Weights of a small transformer language model.
Size: width 96, MLP 576 GELU, vocabulary 8192, 2.44M parameters.
Training: a variant of Muon for these matrices, 160M tokens, 4877 steps.
Each number is 128 + 24 x the weight over its row's rms, rounded and kept within 0 to 255. Layers, rows and columns count from 0. The size above them is the row's rms in percent of the matrix's.

# layer 6 MLP up, 576x96, rms 0.307, rows 551-567, columns 0-95
size [103  93 100 108  90 104  98  98  96  96 110 102  89 107  94 103 105]
[[108 118 110 129 113  96 109 132  89 102 118 150 160 160 115 113 115 151 144 130 140 127 129 123 107 151 133  73 131 146 102 136 118 133 101 157 138 145 148 139 113  65 129 128 127 109 164 166 134 170  91 161 155 140 119 157  96 138 132 125 166 105  97  85  81 117 138 130 139 138  89  78 118 128 123 115 145 145 134 174 133 130 140 140 103 187 114 118 161 133 170 142 101 136 140 162]
 [ 57  98 146 140 133 126 128 152 133 163 122  83 133 126 102 116  96 149 135 146 124 155 139 114 104 156 126  87 145 101  77 149 109 171  84 157 129 145 146 122 151 120  88  96 102 181 100 156  92 145 125 155 141 144 146 147 144 147  92 119 121 127 108 146 102  91 141 157 109 125  99  94 122 155 151 139 145 154 150 120 159 112  94 125 159 115 126 146 119 128 138 103 143 112 144 149]
 [110 126 172  96 162 143  94 120 153 125 116 110 164 116 144 155 119 124 158 128 123 121  89 108 121 105  93 151 161 119 148 135 129 118 185 131 150  80 115 124 101  98 118 123 142 144  89 148 125 129 103 140 150 142 121 123 123 153 114 119  93  92 101 151  60 115 141 121 165 175 153 145 118 129 149 146  97 128 122 159 105 140 145 121 155 110 155 109  76 171 100  97 132 127 149 134]
 [150 136 126 206  81  81 127 150 116 166 130 111 113 116  97 109 139 127 158 112 138 177 146 127  94 138 122 105 145 136 133  93 147 141 133 128 128 110 106  90  85 102 134 104 136 174 133 116 153 149 162 122 134 135 105 177 139 141 124 102 126 104 134 119 130 121 144 143 140 161 105 186 150 133 106 134 130 119  89 106 152 112 113 106 127 123 132 130 191 112  92 129 119 119 161 112]
 [ 90 148 160 139 136  77 122 150 158 136 124 119 124 114 125  71 187 134 141 148 144 135 116 150 136 104  80 149 137 142 188 160 127 115 118 149 144 159 152  94 132 123 119  99 122 141 130 149 126 138 155 150 121 143  90 100 152 116 124 173 131 121 129 114 105  97 135 128 117  97 122 176  67 107 107 146 104 133 151 167 117 144  94 146 126 119 115 146 139  87 108 149 151 123  96 125]
 [150 111 146 148 119 147 137 123  98 133 145 190 108 104 118 114 135 102 104 164 128 115 109 138 153 161 118 162 160 111 181 140 144  97 144  81 108 152 136 145 136 130 124 194 127 108 169 114 129 140 125 165  93 119 106  85 103 124 145 107  97 114 128 108  86 162 156 121 100 143 156 138 155 130 128 118 101 124 114 121 124 146 109 135 141 118 141 164 155 117 147 114 126  84  80  96]
 [140 155 129 101 149 114 128 126 101 157 178  92 152 117 110  73  93 149 160 131 117 101 105 137 123 133 101 130 116 140 114 140 128 115 126  95 182 130 126 118 118 115 116 141 122 123  98 159 146 123 102 134 152 125 139 148 130 161  97 116  99 147 142 119 114 160 159 168 169 143 106 136  95  92 140 119 175 178 109 155 114 136  98  89 171 114 119  93 126 134 161 148 121 100  83 113]
 [125 124 128 157 127 141 135 145  91 166 155 126  98 152  94 122 146 135 167 126 139 124 135 155 163 133 100 121 182 119 105 123 111 135  77 145 150 147 133 120  87 124 126  98 149 141 106  68 140 148 162 161 101 131 132 112  97 155 136 172 103 134 102  90 116 126 129 110 122 169 111 143  97 136 136 101 130 162  76 130 106 151 164 119 140 127 120 122 161 178 136 102 113 102 102 153]
 [160 142  95 129 188 120 136 123 131 110 127 102 131 138 119 111 178 127 104 165 112 129 132 104 127 189 110 137 136 128 134  79 121  89 143 134 146  93 124 113 109 176 176 160 182  98  89 124 109 138 126 114 118 118 114 127 115 116 124 132 108 143 140 106 102 147 140 131  80  99  81  80 119 140 141 137 117 104 156 141 135 131 154 159 137 121 152 148 153 162 142 147 154 110 110 100]
 [105 111 140 128 127 141 162 119 139 108 116 110 101 138 105 117 126 145 113 139 131 112  91 144 108 142 138 162  97 120 142 151 144 117 148 106 147 100 124 141 140 127 175  85 177 103 137 124 100  89 153  96 144 177 158 130 109 132 172 139 111  83 108 147 168 121 115 155 131 122 140 112 110 182 135 137  77 118 164  98 115  64 124 125 128 147 171 143 122 156 122 133 143  83 145 124]
 [139 136 138  89  74 153  93 156 116 142 103 164  93 145 130  92 164 155  89 120  78 124 111 152 117  99 106 156 130 121 115 168 128 149 142 147 150 133 118 134 133 101 125 130 131 136 156 136 139 193  55 108  86 136 111 117 172 131 164 117 132  99 134 123 123 137 150 109 133 116 149 110 140 108 143 131 133  94 162 136 120 116 157 148 161  98 119 149 139 136 136 133  91 112  95 129]
 [167 117 129 154 141 128  83 133 109 199  89 121 111 115 125 138 102 152 149  95 113 167 132 134 115 160 108 136 121  98 131 165 115 138 122 128 131 140 144 119 123 112 142 167 167 122 108 139 144  97 144 129 138  93 105 108  70 132 111  88 128 126  85 128 155 161 163 126 137  91 126 142 130 113 128 121 122 188  94  93 134 110 122 142 130 162  92 113 119 125 137 140 129  95 148 181]
 [126 113 125 137 161 114 146 120 115 141 114 113 120 130 130  84 147 135 168 116 148 153 124 138 158 127 126 145 120 147 146 120 101 130  93 112 131 125  68  94 102 112 124 124 122 188 153 138 143 146 116 124  75 110 136 151 173 105 168  93 139  86 123 136 135 137 113 135 140 180  97 130 117 164 147 147 153 157 155 128 122 127  98 140 128 136 131  91 176 132  80  91 117 124  96 181]
 [ 79 120  98 102 142 151 102 137 122 148 137  75  86 152  91 155 126 111 139 126 123 137 112 113 106 130 140 135 120 133 101 145 128 117 143 110 129 159 106 134 146 176  91 133 114 167 152 122 152 137  77 150 156 108 150 136 176 145 170 157  94 141 144 147 126 109 132 157 137 124  94 129 115 179 124 136 167 148 133  78 127 144 117 117 159 146 124 123  95 134 103 117 115  91  75 144]
 [122  87 150 143 129 122 161 126  75 140 142 151 206 105 124 104 117 105 139 137 137 128 142  87 126 136 156 129 102 117 114 166 171 172 127 138 133 116 118 137 158 132 146 119 111 163 140 111 117 154 140  98 117 106 145 109 108  86 101 110 167 121 116 140  87  92 184 153 160 134 148 115 128 144 145  97 103 148 143 135 130 114 130 142 138 129 110  80  94 125 119  89 115 127  86 138]
 [128 129 149 154 147 112 143 114 146 139 120  79 155 153 141 187 165  97 200 110  98 134 107 115  91 106 172 113 158  96 131 153 151 115 144 114 109 119 102 123 125 126 130 139 120 152 108 148 113 159 112 120 141 119 139 143 106 133  90 168  82 152 123 107 140 133 136 158 136 137 153 155 111 111 112 102  99 166  83 145  98 111 139 145 141  80 144  96 130 109 125 131 132  93  99 131]
 [102 127 121 136 142 173  89 129 145 147 164  98 110 123 114 152 115 149 137 114 133 136 115 102 105  97 136  91 137 105 139 142 179 142 145 121 143 147  88 131 155 140  64 160 123 147 129 153 142 101 115  99 157 138 133 108 140  75 141 154 118 125 170 159 124  83 139 153 103 146 109 135 138 166 124 151 119 147 105  95  82  96 131  88 162 133 133 156 130 129 154  96  93 119 152 143]]
# layer 6 MLP down (transposed), 576x96, rms 0.128, rows 551-566, columns 0-95
size [ 99  92  95 109  93 107 101 103  91  95 112 101  88 118  81  94]
[[179 142  99 128 101  88 114  84 111 120 116  83 129 163 149 120 169 151 135  94 152 120 139  66 168 157  96 142 105 115 133 123 134 129 123 135 102 125 150 138 160 116 141 143 120  88 115 152 117 126  66 178 128 123 117 137 114 138 126 120 109 175 163 158 178 134 124 103 153 152 132 120 114 113 137 130 124 146  87 158 101 147 136 100 114 131 124 135 130 105 137 165 148 131 130  98]
 [163 131 106 157 113 152 136  89 101 148  91 129 136 148 159 145 159 130 144 127 141  97  88 155 145 146 122 155  83 143 167 115 154  95 130  88 120 165  94 153 112 120 176 146 150  77 145 117 138 102 140  84 107 134 122 118  99 117 139 111 147 115 158 103 146 142 146 147 130 155 154 127 137 132 129 142 110 109  81 108 129 161 145 133 108 148 125  74 151 117 147 165 134 108 107  90]
 [ 72 119 117 152 118 140 119 142 122 146 136 107 129 118 146 144 154 132 131 127 140 122 128 103 129 188 145  69 135 140 125 159  94 158 142 155 104 136 105 106 147 127 143  63 131 130 131 141 118 105 142 135 115  78 153 106 172 104 154 137 123  97 114 133 132 124 110 140 133 142 131 125 132 145 100 167  91 102 103 127 128 109  94 128 108 137 102 132 137 127 206 176 174 128 116 162]
 [152 127 129 143 177 123 102 145 129 105 144 135 172 123 126 121 133 110 126 130 151 101 114 120 145 143  89  92 119 166 166 113 140 122 135 116 165 110 121 121  92  46  97 123 166  97 112 124 101 129 185 115 103 174 148 136 131 132 103 125 161 158  63 117 103 142 128 142 143 122 123 146 126 116 149 107 160 111 164 122 126 103 114 148 132 133 135 133 111 160  94 137 131 156 134  88]
 [145 132 141 127 140 128 122 121 127 157 125 135 124 145 102 141 123 115 129  89 159 102 161 141 143 122  88 101 122 118  90 163  98 153  95 143 120 147 108 161 138 137  88 126 152 145 104 132  90  95  88 124 143 100 138 160 124 132  82 167  89 145 113 101 142  97  78 122 129 119 158  95 176 118 135 132 107 162 115 145 149 117 120 124 182 140 180 139 137 162 134 122 154 171 109  98]
 [150  89  95 165 149 150 164 136 141  93 128  79  93 127 152 132  83  75 129 102 127 129 143 136 166 112 111 143 146 138 107 131  94 130 121 143 152 134  92 145 119 113 116 107 127 147 136 141 156 109 109 108 174 151 105 123 123 134 104 128 148  83 159 151 118  85 143 161 123  95 109 101 147 156 126 174  90 150 150 141 168 132 153  96  88 123 129  98 138 131 133 164 143 155 132 135]
 [ 84  58 128 160 108 147 130  99 132  98 112 132 102 130 135 126 141 119 124 157 131 144  94 125 157 148 152 182  95 140 156  84  98 118  98 153  93 160 107 133 146 115 171 117 180 135 131 112 136 148 175 134 130 118 134 122 169 118 143 148 126  79 136  84 130 145  84 142 122 116 128 153 143 120 121 131 114  86 123  95 138 138 162 134  96 143 163 124 114 155 131 121 123 144 139 143]
 [129 169 175 131 133 130  92 139 179 130 141 123 125 121 138 160 122 136 172 151 123  77 127 122 129 146 136 161 121  90 151 124 153 131 132  78 129 126 130  88 129 144 118  77 105 126  96 116 100  83 104 121 159 145 136 102 147 166  67  95 111 131 118 142 126 134 108 147 173 156 142 129 136 101 116 113 133 114 107 173 108 165 159 157 126 125  85 121 147 124  99 150 119 126 148 137]
 [146 132 117 121 122 121 130 130 160 109 149 117 127 130 105 162 141 101 129  45 127 169 158 119 147  86 120 120 154  89 157 135 167 153 113 138 100 131 130 148 115 126 150 159 134 152 116 102 111 131  88 167 114 104 148 147 117 136 119 136 110 160 105 175 146  84 125 122 164 108 106 138  83 148 152 176 152 135 137 160 119 145 142 121 118 102  93  99 118 123  90 122 121 166 128  94]
 [111 152 130 119 142 142  79 129  93 170 119 120 148 154 112 134 122  98 137 122 125 124 136  96 119 170 130 141 133 147 127 117 153 114 118 120 160 136 157 129 104 150 144 141  60 152 134  86 160 165 119 133 122 113  88 160 123 140 147  96 144 161 153  38 117 153 121 128 151 115 133 134 102 141 103 125 112 105 135  99 113 119 153 120 112 129 103 130  80 141 153 158 122 175 135 161]
 [ 90 124 168 133 132 128 146 166 112  47 140 103 139 144 116 149 106 108 157 124 139 154 132 129  97 113 124 152 120 126 115 132  96 135  74 166 122  89 170 132 154 167 120 119 137  72 119 136 110 142 140 144 155 176 112 137 129 163 161 110 124 145 104 148 107 110 140 134 130 144 106 111 130  97 141 138 116 130 136 105 105 169 160 112 100 141 108  99 119 103 110 128  94 137 165  92]
 [119 172 138  98  98 146 135 134 124 101 108 114 148 106 127 114 126 131 105 100 113  96 167 144 158 120 160 126 159 151 160 113 118 100 177 121 124 121 164 118 128 155 124 155 128 120 133 129  91 139 111 100 146 117 138 122 153  83 176 152 103 126 193 109 135 156 109 129 126 110 138 104 153 110 121 167 119 123 136 131 155 128  62 120 102 122 135 174 156 130 107  79 134 155  91 103]
 [145 124 112 129 105 157  98 116 147 120 124 156  93 146 188 160 107  93  81 114 144 145 138 107 108 104 172 107 110 106 135 137 130 138 135 152  70 125 148 149 113 156 120 167 155 134 129 128 125  87 116 118 133  95 125 121 124 115 133 136 131 193 116  89 131 127  95 128 165 105 163 134 167 156 145  90  99 146 105 136  80 154 120 119 161 147 128 139 132 134 141  94 140 164 150 134]
 [145 113 109 143 118 116 105  98  91 174 136 116 153 114 169 135 140 139 148 187 146 120 120 111 145 119 116 124 117 115 159  91 113 152 117 168 123 164 131 127 116  72 175 138 125 135 138 126 153 152 126 126 108 127  88 101 129  60 120  96  88 122 103 134 122 175 186 150 156 111 123 116 119 138 100 108 160 117 163 132  84 141 114 109 140 116 143 144 129 128 125 123 158 110 158 114]
 [147 134 122 100  98 151 112 122 151 112 126  92  56 145 155 152  99 129 107  97 108 137 119 170 132 126 145 163 136 117 182  92 166 113 121 153 107 107 105 130  93 109 143 112 149 113 126 118 163  68 116 143 169 147 130 114 147 148 155 135 102 179 118 133 128 149 124  88 158 133 103 139 148 140 127 152 112 146 140 116 107 129 166 122  85 159 116 174 136 117 112 103 127 114 119 132]
 [105 145  98 151 147 120 110 112 130 119 119 185 104 105 204 119 119 123 136 109 137 109 116 140 145 143 121 101 155 113 129 122 134 189  90 154 147 132 129 115  99 120 113  96 144 124 144 134 145 143 121 139 113 102 141 120 179 124 130 134 126 174 109 114 122 135 144 134 108 136  68 100  93 142 137 174 109 101 152 121 144  89 120 121 116 146 157 136 122 151 119 134  81 150 195 134]]